Weights of a small GPT-style language model, trained from scratch on English Wikipedia.
Size: width 160, 2 heads of 64, 5.39M parameters.
Architecture: LayerNorm before each block, rotary positions, untied embeddings.
Training: a variant of SOAP for these matrices, 165M tokens.
Each number is 500 + 25 x the weight over its row's rms, rounded and kept within 0 to 999. Layers, rows and columns count from 0. Numbers have three digits each. The size before them is the row's rms in percent of the matrix's.

# layer 9 attention value, 128x160, rms 0.044, rows 31-63, columns 80-159
123:520512501504528504489518493515492565504453487526472489489548480491484547484493519450523548517493524503485495523529474522551498502484531513460484486540554496497484488475502485473475491470499518492493537464456482522502514486512482505519496495
105:527479531529486462534522517468507529511480483527439532516501510497451487465516513539531457500495497526486550504458532487490505514546511512559512498501545441509489511491507540505504530508518508435515509473519485554474495510503507477478514459
097:475514489543453485530527467488451456461538501511509467470500501482514511506506483480540478538520537539502476539507490461474527494515486482505471514499544531560463515487474539486487484508499463481494518523481506521492500494509509523490520550
102:519491477492459498472504521528491487523510490479482493478520555488515527509512479479512466485504453486534509500510487539497517513470498528419511514510529534529467531478485512504502517500522534476493464525500524539496441480510480476480431523
107:490499488484489463525506518491497482510460466565490469513518490526503511491504436505444508517502542499529513537515487493503461490512503499482517521469524521508470501511513491494475500490451515493505489530475495473480472479508485530498514501
111:509514493465515473504455498478487486465497510527506503466490492462503466459476513485514484502475487495488473535494503498521488483501481529539490504509494467470518500461489521507456465494535522514494505506442509523457517506522525442447548482
107:489444509499520481493534491526512449524471552467478518484458516500516491541553507508480527516525505498503494503523487482500521472502541556545443536484462498486479488462495496504478500495512504475465514504510492512515519495483502473506472481
106:471481515500520460450525520484472482501498534513463528537500505538522484483528522534521481473453488503537465508499522499512503509507516509564484471506481530491511548512480501481515451518509509505486503486474508523558521525473490484474479527
107:492470521461462501495462522495506493525475487532496497490538508517533496511490458519514515468491508564517525445452487443510508523481507479537508518518521507526464503540549512477504503507495477506516458499486516532456495522483523513485490479
103:475484506524549502486512457494511491475508493478557514479493478504488540479503508477492469463494508535555492542538453494512544520493502463516512485509509501500518506504490530542508510465473531504493543504455435512482499489482564452521517471
098:495508510519545505501542490511494512479514526485537531468524499476532480524511516469516499507484454470506524492535452488524441476478472512475526491499551515496539525525474482491481475505541516516494467503512498500487525531460523458516449504
109:508530544460509509459481499541539493499484489552530467460461492510499492530494499516515537493476518505505471478490483506454509514468465519488489528539514512435495504492538485483533523520468518513503529528520495498485498487506520521497493497
105:486471494487443514520513475528456499494465491537462497493529532516465489452542497480557491514520551522508520485535469458534498515451474471521507521518493462505510497510526457486503496500509512510526470530499488501497497487496520516489524501
111:505476509531512498494482537504465505505510457464484510460477448500529544512442505479559513464546525475493497515510472443510518478475502493482521511545527498486473503511472529468502483508498452510526501496513493493488507514481500502493506497
106:534525490527508488488480471501542536513485459529529540506501483497509476522487548490530527504547514519521497517466518508511542498472476522550487484511543540494491476500472505507540483504519488516477532501507487503487487479497555456442526475
108:527485496482501504490489459497541486501508543470518460523490458475518504520485493554553484500498530579498517538508516509519483521522538525531518469477527500496468548483465482512477547512506505496505490491482535536446477472536553498444521502
107:501535503475497515506539526464485478460518512460530490524489503487489536545479488491496518535448529475469504501509537471454503499475540504496507502507518527454456500505492509514478514451475462520536498481504540474508504424505512548470486480
114:502477495436466507451525493490526527498496474518496505532513518482494532455495495500447481484490513500463499514504545530459511501480500517479524555467466514485470499502505488554496492492441482503495470526503491499504504471504487545490491492
109:508530534489533470514529492526523544499546496484497503480514486509493490474533513530460524521454481495476473521526531521484523495494490493482507495480518512489549501452471519516496483488482508463491503575492502517493513481485471511463512489
112:491466556491446467524514498487512511484511510503541497504527514504502459523546488485485497483459515462488484467471503495483467490509514498478499437499477514528518523503511522511518551527470521471496544509518488487478479471488485443467539520
110:482497485564526473532487483493477489482490502525511530519507531523495492502535477523516518443500445508549539503484506520512462521515487457493469493487494522509521509453505474495457519517493454502481474471462468480528456512513509531502509461
107:485507529542529520481510510525506480524506476463514509544491483496474499488536504465473502498536487507521472485510500522467519490466477502508508481505530484509445480488498481461494513503477504507453493494546538535498507533448497539506480504
105:552476487513494544482496561455495494509514513531523496507498473489537514539539503500503491468457536463459492429525502471506526495534486506490516507484502485528533499485516510494470493479533546516507511522547459505483494476503527479495512528
106:522456499540516470503504461528523513507494481538482471490451467515513510446489509501513546479490532446541502486529466468509536527464414535503502491480490490549519469510491516465514508500511496502494538476475487496503524469479485488514480494
119:479503477533487501476454519469491517535456499487496503559471491533520485513484480507504482548470492527483499513516526483514491525534502525506516481531516464483509475492546520433454538507541504551463501517491496485501496500474527504495502541
114:484465493524540558490463484529494491465536478496508525431503506532472551509488464475509506510500522441485515518505491469484473519482523511469491459503518471484478553460535488499502463485494521505504542508464502498509543506494496499510476479
104:503442499534542504541516513504491508502495470500532528523498457514502515481479538475461500538546477470484526500467515474498511506500514471532470503483472477491485499502466494545535494513521504502441471505484495460496564524502502487560460518
120:531507513487508517502444467487445476528460495498483491546523498517447483511483473508502511486478457469505519482522495499552484507485514537510519506474508527470490483478508478476492491557506486534456535509522463544470479497499536488561489519
115:501446549532513512509543479483475477536538503510456478526486523502489485510513485464507491496477494530564513520488514459511474539510513465559501542497484499526451489467530486507460479474495533478486488501512490518520467493482470536466511499
114:500500476522491527494493488465513522487511523489501499497504482451489494487513526494534535457488460535484498474535493524494427485463489512513541492476454483501512515543494487567499497515480479496508537523514498486497534489521531469511494482
100:475449513482524496501522480494467500503484492483494511496488515499480503482536480530508487481512503523559533475499487561513539513495507528455480486497519502518501503466482463479527504490484510521493529458514501523501497514472520461515528503
108:458485473467484483538549483496528512470525475482490511488484495467503465482515530506520532519476496503510516559536493480483524505503462463488511478520520436468474472458516508526480515496524491489476547480507503516498515521486523531464452501
111:517495473518554543455480528495480496503499510494496508496465521479513480516501496500497530497477552491479474473536437494466465510478516532496501523523491473475501508547480452453477484514524488537500485485486525530503495565495445487507493496
# layer 9 attention output (transposed), 128x160, rms 0.0543, rows 31-63, columns 80-159
120:516514491505500502505516497425496462520535495446469522505530526497518484502454501529482513510481538554503482476509498521487477495517505498476497516470472572447521500475538458516522504541486522474470501545477496498500490506524494542548484525
106:440492451459485529508509479531485454498510500494562470504485483456461520542490513498502555556489471453490467500498483494525512529468497527417490510474526518509523480493476449501451514509501492527483508512507480505516515493532512432471513498
097:490475507485545485499507531532503460555494518492471537500508497497481498490509463501481526507481476511508484484477516551496531506518456501498483521492462516509460490544510499490466491498477477535519470467502509520464533516505484481507510470
102:490559481467528456494493474519528471517474520503477510513479484520514446486458505468482531504466522531464520504530512496515478525522551476491488503557500478484561489545516473494465461504477482463533544520520448482476555481530510497524482537
106:519459534536500460507501501513484493512543496442522474489526523477523482495511462520513475488524477501517487468507468488506503498489480512505474492492493472492501497481480530518497528456515453499526466534490486510509507503545498480507541509
111:455487528468462501460533492518479540501522470521523472501548471461479530525501467512498524514517491498524508486524464492550516523517525502474532490509503466520499448522496460543507543526503483461517483525495477522503522515470483539526505533
109:509514487457473519506510487479473533501505525534509447501526485456524512501509496478522509478505482487454501507470485463542472542473476460484525488510466485521512495498524504517506480483460502508514482495558480558489482513503469493533484490
107:485479507505497496500539496499518490544512480549563524494489509521496540512508517485504487502550503510477496475479514480513492509478520492456497505508494444586493480529481542488531549461502512498473495480517522479470506503516486515478525437
103:476486515500472464492487479463487466508529531476511542486520530535484476502508506503500501533498494458524486545546513485480558494531534510474437471511450451475534488507496505558490489517506516493475477519543501484504518476509504477529481522
101:529519531530461528439511503520512536504506510481447467504502483515552494514483503497498541471482498501513513513490506485453506498476497538493519496507526502464507455505567494487502516542525478451487456485546522505500508501497517535499510532
101:525485476483451512462528491494495479525509500462483506464463491488510504538522472542488538494537500515490506521485542504509536496538510488489496508479469465504502516510525505532466529472497542499511512541455507459533502467485474535532544542
109:491510476524452548474492463506484508477474505485461579479506538490511529492539488486458492512520519473525516483538473485537514492508553546531498449529493532502489521472475483484488477476489499458492492508480525498449485504482499492520465513
108:498501479536470529467528488481519456510556512485477467521498503468527476555495508514510518504495478456476497506461468529506524488519527529470474458525463500488480485542474490575519501496492488518493548516505530528504486461482451503483458484
110:554530459509473498515487500493513498487475538505509525511501540484504486534523450526473515499479505516546487455511522519467448466517497476521497525485463507477492491540523482543467562545509548531497509486484504530485487503511537484507512551
102:466507490472501549488565552474475481510504473505477477497492544455441524484488450526485535515450492488518510479541497500465498494499522459489496501493508540472486497552542503494485517524505510508479467527499504524503500483486463481541496463
110:468500533492445506514548491558512497475505519521502520516505502540521514491508468522486520529498533472496485469481476555512530498487497500485478502546491491493543488465509524460517500516517495447506455488467495499530528536495472491510487477
103:519485530529502465528485487533469481541486518487523537496531481547538503503539477486513456480521476482500500524499452524488512511553501520511509527503458501515499489494504490497507515513489522507485487470481478525496478556525507495480504506
114:524519560482522460506549540479524490455477517474537525492525488524556489517476510504491485501514507464493521471493473538501482461537531482483521481510526497529530500476478459474536493431493501495516513477471498470497520508522521511485524463
109:476443541536486516450466486504510498520489473481534435477512462469513504513487561500504510528481530522519488514487468436516490545488543489503521536490496539510488514477461474454478486474525506500497494465511520496483499527521522493534522510
114:486496506498482524502488489499480508444498513513519503502511469523468506510426519498485544501539487490488498545505501516540506495509518458524481552537502480504464472509471492493494451481499482506493468492452512508507504480437532459508520484
107:509484513486485503539467516514488529533522544483498486433472492478489534520485507521498475519483534517502536532517498474513517448443524535466504523483519484505534465496489509471521502481510483528506542542509472499533545485501498495505460488
106:549484476506513486505536473473514487497455534528483479477526499514524525538512501542508482533444530479478526500521524483509494516485476514503519452494465519517499522490526517514470489518485489523501507449479511484474486477522512476490531527
106:496495498489528487504490495476519474480535487506517471525540551523469490491523520473538492512531484490486547491479461461494553496525502510493500564501492532500491494523465489557503487505493555479519478505507506496490487499465457517502526507
106:481528507470487513485498607466458508474512540472534467500529529512516471513512488510500517459509471544472497546483538470480470473517543528544510514517504536490492553524514508486509503492524468464484515526520499538482470469497524485514517516
117:518468490520537452513504512537493464525515492519515507516489519483496511511538464529508484481536463450482477522484508491504510451458485498461508518489481505481520569475501508515461496544513523473474468499491480513515491446512520547514485459
113:548516472516444481494545486486518466529501507515480485516501492482535491517510494460528506455529512486528451497513478503546532500532487524493498524476501515519469493530538468516497535527486489468506495496502477515489529531471542479505478541
103:497512508504503522515539549484516492494529524526469488485489465478468503522510452491531533474495489489475515527526529533534472562518514513491509508487521538513504501513524465451462506505490547496506493542525497516468483503474492501427506501
118:491504474520515496504531553531473475480516513511524488493506520507531492458506515515473486496530560488512466492502474498473525498495496453491537482516534491491535450491504518512480475495517492510510501520476504459528473532474475554500483469
113:502523523546539529454530466470492473536477536496506505531527499499493523481545522536497483515468471517472491526443476474517526518478469539492499485486501478483547498494488518515465497501469467540519500496508499474481519508484509459481515467
115:517501504468463502456512516518457498470496498554481514522483553491492508499494509483520517500483539527502496500479471430499505502560503511518487485475538488488508456479513502494521502489533511494523471533470516532569437526489498526470518508
105:544521517518472525482508523494504507450514511517513482506522507511470528492474533466525503479520484466452571477520509512497441473469462506496518492502526507490526472500530536495453529519505496520518501504497524518497520462509512504514472516
107:520534559507476474475506492485465515531462504536475497518500449532535474518511523488485483486471516519527491477512500531489538519492515528502565531442473504490531537501521448483491483489521473495466477465469499528513516454502466487536543509
107:502478484507488488503513501467466523490466451492486511524486508488500503489482435485506488495543500519524507534524535537510553484496484446517522496486523505517506496519508467546518472467470514508469491516546504507543494468498500513505517519
# layer 9 attention query, 128x160, rms 0.0438, rows 64-117, columns 80-159
072:495512480517542514507486495510524473512490506515480505513490491516479522525558477494495496512480513539482483478514504409485447498502483521523480492475498466533485518489525504510538530516516533467531500536505541492475546440498527451493518536
080:529553523514464501481516507509468504509540507487454493557510479485517497515540483524499471491508515476507509538482464485498549477467490512495506465502449518501526461515469481439477519488435451510536492506511449534493525489518481556503484515
087:504449481513530471479503528501536501505512507511488489468485504509509477474467514473499504489490516506497486469477537511483470512510516476497505512502516497519518498532485541551475514514537505501485493456501535478544484536458480513513486446
073:482506504483542516520469513483451451470525496506523484493462504521462513495530478515526522478528506537483504470524528514494479492548499480516503530429546477498504543476554485529534463517550510467469517493500534437490468465504510473494518510
068:504522504501460525530506510556473474468501506498512473536521479492487480515492496506509496493483487475487536477478470486543524502525475534500465463527473510499490498463510489446506440476467485474513518513511475512482527503503519485511507526
095:499485495514515484503533490497551499487469506482496493492542486473513512500470517469516505538455478471513518490503502498517467507480487485517466512565504526505522466520477542488499531504473509488509517493488525525497508541493481517477507467
098:481528540481508522504490440464457508560500478482483517512476520479462531492550486524513501485515533523500504543469482504479535466516466492481509515464475497510496518518486498489486490528473511490486503493517482490483504468515520468529483540
116:495526520471502539528463463468451494542507490512482527510469540499470526503551481513510493473550523522510503523469491489488525493477502513471527527448480479503503496536514481473487491490511462533502492497533471507478498479510519464536504519
077:484511501497506555517495547526510467439515506510483479458538469533502515487474433528484491523489512523498532492495491535474460499526529511507537450513491506471518451472532487512523554465469512503485506527514468490497483493492474485479490479
074:529479457463482505496521496529493510470514487493471528536500483518479522468492532436486529496461485477509479515493479476514491521453497554505455446531479481490511485548524517481509467520532493466536529496521548464491485513467519466526542529
060:468516555525495532480554477488500471475525516515511476476517490482505518499471492472494483455497546504513514506507483521558484493534498485516478513455498512522476474513499529527492535488453567484512470516474479565506487544508476511481508507
062:450526504483541521477527519488490488460487496514514526482482527524523505491551444512512484523516492508495460457488488514516482493521524503504548545504488507480487512456524456519527565507510452482473503530478469494426499476500500492460494490
067:460492519499496488521479505495526533517533506560430530547534467492490490493476495466545501474525485510463474490487461525529499496528479479494487477527509525533470528513463485530483463474522493488490526531530518523517523481496520484495483498
071:518497499501456527469481517517487492498501481520451480504518517497496510488484497439526547504502525489534507477488501501543523547509470500518448537470500547525459511526522523487523507558465562474486513496503480514486505479501528542546501490
081:476527506539516508484516556534465483501531527502504484523490511501533451482457505530471535486499524441533506514542502483459495478544485515523536511514524465452495497522518468512493497477525459505519464505548497494498525499538529473516483471
064:517502475501455516537494487506498480462520492512522509488514472536504521508490530514509494497504536526486461536469526458525500519473495494510529508491462526498492505521499504486512509478504502528475467472532581525501450486495536484494543475
063:512530478535505494457495487453506508492518503513484500471500515502490518504477467473443500489511526511504513470486472464498466528517490515517477419482496506479525527488502489531516479523480523481470469490526455545487464478531472490516458511
069:486488509522502524490487505472481480526554524521505472480502474477467547458452535549513526487525513501526471490535517478473470489493518487453490526490491504514519477498513476510493518515488517442487445447486508485462490495522454516501487490
062:490528516500475502457542516529490480528508478501520512504566460508538499481511517572475509510521499456530509472532525479486476500517534510508486509480521504493492489479506489461493518492477504483489442520493427517488504473485461472469537494
067:510536460489527477494558475498507513532536527524508531496536476494465521458476487519510501525492494481521495506508494511487514504465494462478467519531483499472480521465497476569489503468507449493516482509522521407498480506508520466465492441
057:451499491521548485482510463424507490525482483459506514524496499516520515485502490478526520504490482472529472459527474461495481499503461506510524499515501512538506494493463514521499468486484485522539503501503534541460507444489479505495480507
069:510452491508488485483511520517522512485458474526504514522498494506534464520510502498494499520485534513490518473462497513491507450527481476497523540476493526465486521507467474547517518502495476513505531525487511485460477496513497495515480498
077:539470458545479506509508528492548511514469523474483510488450498491527472522559484472519475466511519477508510447507460491479522509494503487475516508486494501468495518526541518448479511492469513514512512546530522530527474482462546476507519533
079:497553545472501482527494496485458511515481486509459465510554519512424504498545503470495500532488480507510506496510472542499475536485493524521455482467508496485524476532533544537530478525523491517507483475464425517508498505499456508519501481
072:478488512484513469510520539527504517554459498487518521459514504478539501474518541530504472479505495502490465538526495551445501469502525508496522504513524499508485496475493522509532509509477497503551496493454537530546463526494538471458515500
070:476480530503493504464473526550527544519522513493506569540546432479468515484480498529512472488506448496510523543497494506448530491492530507504467486516549484478500496484522460508532520521472501505526464498490524506553474520510491508498509499
070:464513486482518465488517522495486484498510498497527465517500516507474534492536552525514478499501511492528492512503524492480518493481507479463459483549480506534501471499496496507495510458517493443531459523515526544529473516514505466500477536
070:502494441485452503480495506524494528487482507516483493526505502505545513463498476462486487492521505531521510510477462509484509520482487517498534522543482545461492512491506471489516471494499470474498539566522519476480499455521428500515536522
064:489471493475509471514549532467476529511514496499489516482466539457493493507520541460478492498532505529525486486482458490535537497493475447537501490480429532526512487503477530467462523496505522557472537498464539508492515473493478518534530556
067:535492498487509507546500508492501510470490476488475492497459480543518491511466491534501486520471503502468492531504465528516487522483532512476482492507463470491500504470534480527519512454498451571481516495544498514487509500504482465458511469
070:490497509496524520517471514508487467498454494473515500455526490489474472486508497552529510517501488502476532501494468523484477505519490506469512489515540537513514501461510517490511539542483491552497504495413468525464485513507505517484511501
065:581504487502513510493470522519486541512523497456508502528463488543539466517522540478451524485479530468504461464511526497528511521477464486525493475463497532504474504515525480462487509502508491530477506524476532507539475480496538528495501508
072:522476491474536529516499493497472544534546483541482501526505512504461444480482513501530489503484474509453468472486522505519488544476487501485468498512537471518516516501478548525472501495504541475480534459529474474488481506453511510487515460
067:465525478521534486491504468444510470528567521502515484532494510438454532485490509514538507513539516511523482506512490504488538464509480532532489489518456532498515515472509469518542455502475528504477523521525480486472494457522500482493478525
073:518472502443501512472499478534546507476519506495501468527542477524492528494494504563460528519520489510504478534476484505487522520480455514478460489551454507498480548524507434493486550489525482465497507518514504488510511476518538530488509491
070:501555505517517487470495513506522493478503496511505526471570454490534509529489507477471486562531461532496470511472504516533471494519513494511472526504479509529474518478472482510500531499436530476469512495482460468459539495494425554473498512
069:497521551480463524529527494544500514503517531508501518559556477485508534490499517457539487517524500497524476532528487527485502513501459527538487482474473520493489510515457492506484468515484523480480464516496537473515491515476504529505469504
068:511463456502445473488573492486515521526492526494517484486442500490538440443513492495492466451514510447481516519540518466495498511511519484529551514477516478499482511489512499496506552467491516491502522515524514490563484495509507496541496502
070:548506504501532520493520482475517521514495513465521491509503516497519517491480501515490498498490533470515482507532522504487481515438548497466475516442492517477502523565534474489497479479536519511478502450468516512509491476487500502492521510
062:483549519535498530535500498493509469511490513527494473509466553504500514546532473473493522510517501456565484459519486466556540486501510500504511494463482504496479481567485470473535518514464488499494481484537500486508507470461505491502471485
074:525523498522494510482535490486531517477508488501452562498513506501491533494485495454548479514500484508500482468524492565518492575504517537514483476483473526510474480538492522456524491521493524498503494500516512481480472456480482540461466474
073:486527523514491527479494508552455535474524477502472505517496505530502502531476494551527502519501498464507483487478511512526506500484496536471462482543497514530516515520486443504488469468478492438476486482495475487516497498493444502512498506
065:563554481537494514517498496495543508528493463481487507485515474493514456484505508552536507491489511470510516504543449485500494508499520499514479495476554477441494490524494520469486533481491520515511504506467467502492529473493539509529510500
064:468490455533468453496515507515493501543498548494506469499511496518509453502484462540525520478526503489528507480495503482475476501507525474469485531527561507504488500505478470566478515490496534439489477515523496457507520493482526478530482480
066:476524498473491497503478519490517516472523503515478540531499494572514511512435511501526521495483509555461501463478509499543522471505529520518504487530525472461530484514508511507448479458529492467548478523487529494497503521492511515493514474
070:476506521539508508509499503479466497485514483518499461507452509518492542502493487475479512502488500527490464493473547495518507521503526459480508532509496469496475511490506506482464520562508563484493508524507458488474529486523512487515538505
067:486564524515542538493538518498498460510498512512491495504556495467507511493514481556498536539537512482512522497499496475472514479544499468506478501504511499476470480484490467500531567537467484460460504523489494493466513484522488500468491478
069:509527536462514486499497530515471469506509532513493488527573485458500535523530512499501531544542512531510495486463509494509528490532503556465482446529405491491499491519475501515532492525488498480486506519517472500540494491500483465552466492
066:526510481519468501536519511534510483476491511498515489463505474497492505536490482519499523532484510519517500485465505489528539485470520506498452517519522540518503483490493541460541463512455509416503530447550509517538537481531518520506520488
077:510485519498526518554502464531495500478482479478488477530518496509509491539474499527482495540460524501522522497516505525452507481463479509519465503525473506432546471467508488411494519509538472508500507499478506482467493498493478517480527498
067:536486527489544511516470487494516511456491490456475517493460538509540522546535474488482509553514503489514487504544490476517470505476506488491513513498458504502499507513504510428494517522524514527472511511501500519494502471471514473505558508
066:512449490484479486490525514527539518502525500503525515531502501471497470475525550510488491507489441481475475492510472496487513496486470496521484477530493496533508499510516514528501472527531464538510515509503543481528466484516501525513492479
078:508494519517529482499538504507547511518520487502489493515527509499486501497490503531504530506484504506538488475517473479508483492494463501508480478522525496455496518500475498470531509530460536442490531477460509497524499452464519481503540553
062:531523530503514461505548456499504510526491538473478531497494448513481506478490507541506488510494469508458509517503524565508470520500501482458494519489468539517528536531500453507462483514529500506527523475529488512473505490487511462476507500
# layer 9 attention key, 128x160, rms 0.044, rows 64-116, columns 80-159
094:503477489531535470472500527524535489460513495522516486485509475488578491507453495470487505515510504479545495509541545490477453508490540500514535511520484500501486515497491476523498527476535462444539471548521491507504478523462483529491511502
052:479466474478503481532516469510480488462501535501563504467454493515485485495534534527519486501501502534490488502493513498503491483465503552501500502485523515512496507470535509528474491505453520493505484447509481479528468567516541508473459505
158:513478474534517494471501549537566482472520501514533483503512476507539506511453474468480496509495495489535517515554548485466462535495518492526501514529488494497483513483484453504480529472511495431523479546530498488502496496460468530470524504
084:506539524502463494510478455501491469464464479497475510496525517498510445484538522514536492530461496533454508511507477482492536475464500544498497510523509519490513468499498515508469483497450517518508517457493472505502522505538498543507466484
106:540467470531493458482521543528570515470505532476525486500487443540540500469473505516452476496489488452520532499525526500468468530479521526522493490507496485492492526489522480502462519476504484491498484536529517482519472483452515485472522504
176:504480483543517505471501525516559508456525511508521484504503481529532492478466484476446489521507484473532506507571562496473462533492540514530522518528505475493479518485492457482478544487530493465524496553522502507520481463506485500473540493
261:475531517468498513521476458482449486552515483498460507501490526469460511512543526515537513479508533544493491512452455492521547478504461491470509504478493524519523462516497534491512482517479494537484521460491488483464507493538502495547468514
121:495456468527501488494501543550543520471461501483547506497506492481494488541438503482494522496494463504486505478512541498465463538503529503528490486500534516488490526497498481523504538474534503476498474527498509493546499548454464527477522473
074:529480528536468485514527513530512522496500509538532518515525482558475507488500491497494500481524458487489489474552505506503513498504530519492532483572481447474476479503516499506519491495510526518483497524559508525494504466469474509446515457
064:511509500491511530487518468477539493478520521486476518516497467508509526488452460523497464491524513463535507487457496505485554536513505492502482516488537527505504493506492515508482523512523506416511463520499534419486548473505521473464521503
071:514526532517516524518485451463467515569511459530472491521490522505494502494537508505543470488511522532490473507495479493503501486559507502483499509476499489531527481526491527489502443514471508509474510485530486477477496516482495545501487506
059:497503497502487519473515475524484501505496547476485508493510537468511502498522526474520513521516485498486439473501550476544495471536502494491512509505477465510443509520519494459543545479491522531509554516525500519450521456496486487499480479
066:515511488506504445490498485543532522475570509515499484489521466503480510468496466513507500458503473528481549447508478505502492498498484512509489469520520534490464528504466467471503574478510531519483461538520505451511508496496499517519533471
062:495473441507485515489526497475480506512526538517476500525512502542485496536461490465530497489497471494499499485528500489508495500498448459483479448523520467534516564523515562537492486477497511481494493498517481490476518519499510513454494472
076:467538520481478535529500433504509504535484510532482486463539534545486491494516505536493509498465510490496560513506474461507509473522518502488515507445494492476519468518502473474534499470476490503478495499493520477480495466507490454535521540
057:533441459521470432471525531458523500472528522494458474510484518556459500468453516493471463487507530485477515491507488541461499458524501533504462481478511519483512524483528512499506516482509492489478482487543511553521471478460553497480492481
060:528511525545478472509485485513460526443533471491455522514525492497490474535482497528503472542484492515469482471540473466532534516502478498517469464504525529514536523502523498482506503485497494534487487483493502535483493510506462502480509512
066:517501483490471545481478455456474458495521487526496467485495515495482536494486477531484533514531550522520470500533500497498498503505521496517542488484512476530470479530490540499501507519457505502494508464518478513485513463489498478535514518
061:524492472480523539482494491478518530544526508497484507467483538526484533493494468508478480521495528516522511496494501542498509513514525503506530484473449431472525508484477497480544462498458519504490511466531471510460533489491501503489491523
068:481521540452472539544453504508470486500522519510507481494510476469452530482498488500499512478528522510507480498469533475503564492506487515473533518533510503506514525506515470498506549522496529494504501465497551457499507496524527459520458490
059:433469507508494484520495562504512489474482493492474511486476530496549475512475516490488518485465459458506536469499506550510448526496503457528504499489541540492473492519489495492515561510531508513514538502462513517517499511493493517506510461
069:501520525473481480531452475489471496513487500505501532544485521465515487486545513499528472470478468500494493539461507483527482504457520454456505513503543475497518525503563493505487500484489496526506532460480483508480458515480510495560485504
081:529517526480494466542518496469469564508492516456472476504482549491489522513550522514472520477493515508520484466493497514515502482465491510479537482458487505494508494475550506462500482531515514509489524462515513517486509468557539492496523536
077:488502486507516533547483505506482490478519438491503552488520503470466494524504461507552505534514469517502513543478506528471531498543461479472471509521510546507503463494492507517522440486502496449496507510514481451464503517475518526461510494
069:468469534519525506500504554513467466481464513465493464488526527526526498458542494514499506519477508490528511510526523526472475470553461520523541515506504471498512480455466515512513504484476467537538503480480500474519480520487551501487485500
067:499490497508468495496493518496489502455529505530500464498459483500474509475554459506489505518510456505513510456472498514460520468525499528513510523525507477550515505494463520523468471505459479525537491473515483497484490507559551479514487499
066:526512495510532477551503480461472515515511486509469455508503514474500507487485492528487492496519520552499535522544517476545546460500490510498528528550475496529488446453443471505491489490469488486509497529519531542496511514485526477480495512
069:473475517539483491508486481516485543510497521476477497558485511482495499494503505502511497464503490456467519486503493491508499545481512527493522513540482499475516509526528463496485504451518520505487497531543495495451494449472476469516484485
062:483463484492514474501487521492480542539472511467486523506482523478560487546506561494498489542497496476539476495540468532476489514479504477535537455498488564470538534447510449495482521473480484458496545510497505491499526531503464506521501481
062:532473518499486462529500506511452477496541511498498496517482475556499488495482495485526510537507475526495499506468488497541495520553510507468526518489510499488500552557506489477526507481484501499477515461485513470510455460532520468505506525
070:492477549482495529517475500512471531533491481483540502492503512480499475523574512519504520533509509537496446512513507524482466493551498472492523516530471466495510502485483507516542432501499457542487515464482450496485510469504463530510494478
063:537510512500460463545533514534497537494489511508501498470441487509523489486492525512441458498509524499523457492483528508479476504484497484514500456458553532447470558469501531483502482544564527493478464492494516436504481518473504476529505515
070:504484508477529459541501497518500478461538481554501520490495463483465502531509452500561512500535541508504446452442462500526519519512482496502493518479506515473476523497481532537489522522516509479495493524462486476508541490521503516507486501
082:467444487528482491484533524521531504488478516535534460507538509507519484516450537470488506479513488477513542479539512479480483521441514521537486489547522475508485460488505453494496584499492481487502513533476503530519487517507462537493512446
077:503484447492500533470523480514526499532510536517493477529529484529482504457467498504470431475505461465479513494474496531479500490484498511507484483522548474509484552492506487480451517507530472460513495525485503522521503505468523454491483466
072:477537527474485553477469494497507514555499510499503496526477540548465510489501517473529478509482501528494505491530485514523491499506504450489486478536512436513489522465464510471543493471482488530529477521523459518481522499485473487497454495
064:508524476501480511508473500543560546496519472482494490504532496482489494463515500487505479519473487472507539490495478505452534497444492525535471508501519481578531500525492461499550481488481506484518478488515503485485486529532507551470490462
072:505468478505494475500523519501486471480455522471494494502519496519548506506494536507482489487495523466505503497490536507464478500495501510521517529454492503455491494510500502489474552520459505509482525490498539487562489525501517519502548507
068:556517525487484538538526471485513485500486466464474541515485505509529519469508532531487510515499519481512505498445517487453490489495495516527487479437511512517485493510488580468467485541506506498504467483512454484519487505441489482527499475
064:506526502496483490467541507470560499495462539528521496514501533506478493535442522505454525519494480496466514460542521469511496527499549484528465468480509474490548528470493458459504517454513526490496491489530444508514463504477474505473492506
067:500515506529474523505465525544509541504499489489491524502481474520490523492478474439473501487513542518477496444514490537521487522524493499537461526459528515567472516517497512444501508531465495473481514528532480481470486477506494528456451491
066:508482479509512472476477443472531508489480488525485487493459476511483513463459491533505482536470455533518502485527465517523522510472522516501502486503507493488473495491462484518490490475515485455480475510540494502509509480505462499490533508
062:518515524481454490540480533515500535525515490493561479479513525520513494501529476526491559504477483481514497499511554527494485487483497478508491497500510430499513532487494545504506521531476505491463505467473483485493510480537511494508501472
066:502521533460517475500461479503460503531508474486522495459526505451460490516522521497506499485501520507539519511488477513552545469488497500483514513496463485524505496488502477502501514511488506480489482466527487529496527479513532511519507533
071:486540526499532501509481462489481493508530495497470513486507481517459498455528488498519495535479503514470517464466479490518519498479499491480510511481507499473493502535507525513543523487472536492487527503474515498497548463541530489494509479
072:502492434505514491479528479462462497482476549496510503496489536533492517513447519465519497457538525500505438532492513543524507476532494483498489475474524519487485468534492535483465508506509468483510530513546484506470500525444455512472449493
067:507519480518506529499489512479517515541521521539511485524518512514501480474454521507465499490526490488503497469557491481522497490484519484507500477540496448492544499451485512500567535464504470506470516465539521551524469498513486495486432473
077:532495473521534514506503539522524527506493508525500501517522480488505477514442482498456478500474442509505549515533482492471500554477505504482465498545510486492484509484510448534483520428510461478522485548522515516537501550458487501460524497
076:545515560461526531516501476458490510557510483493463478512477527507487516481495516533523520471473510509530473494513487497541524482504489473454499480530461498491529542524496527466467536475468479490501480448515449515500524491561547514481483496
089:516506528476536552531487468512486516543499472484457512508454496518508540483567490505494479492503531481508449549478481481459497490474488485517507509525483531482508473537539549526492462539514485489499541509463470491468470473519515475519484507
067:535512539480470508487520484509547544529478492472475568501464551552495523503530498493484464474495472485530474470510527518496480494538512451499493499487503477500492501494497530447514497512526480500460504506474493493479479484529533469492509547
064:484484513466500509505446520546466492479483476515503475543515514434541509518548482486516494489489480528495539545466488539476512495485478551510507503518484589513489492507512474493493510480503456542504483519461480504492462496494499476538501514
079:466496461472488493476543495492542524516517502488519500510514531516473499503428467514474487531472513444553501470533498512491473539467535500516507485529543463453472494490483509501490559514460499490500482522497486465539537513517521523464497460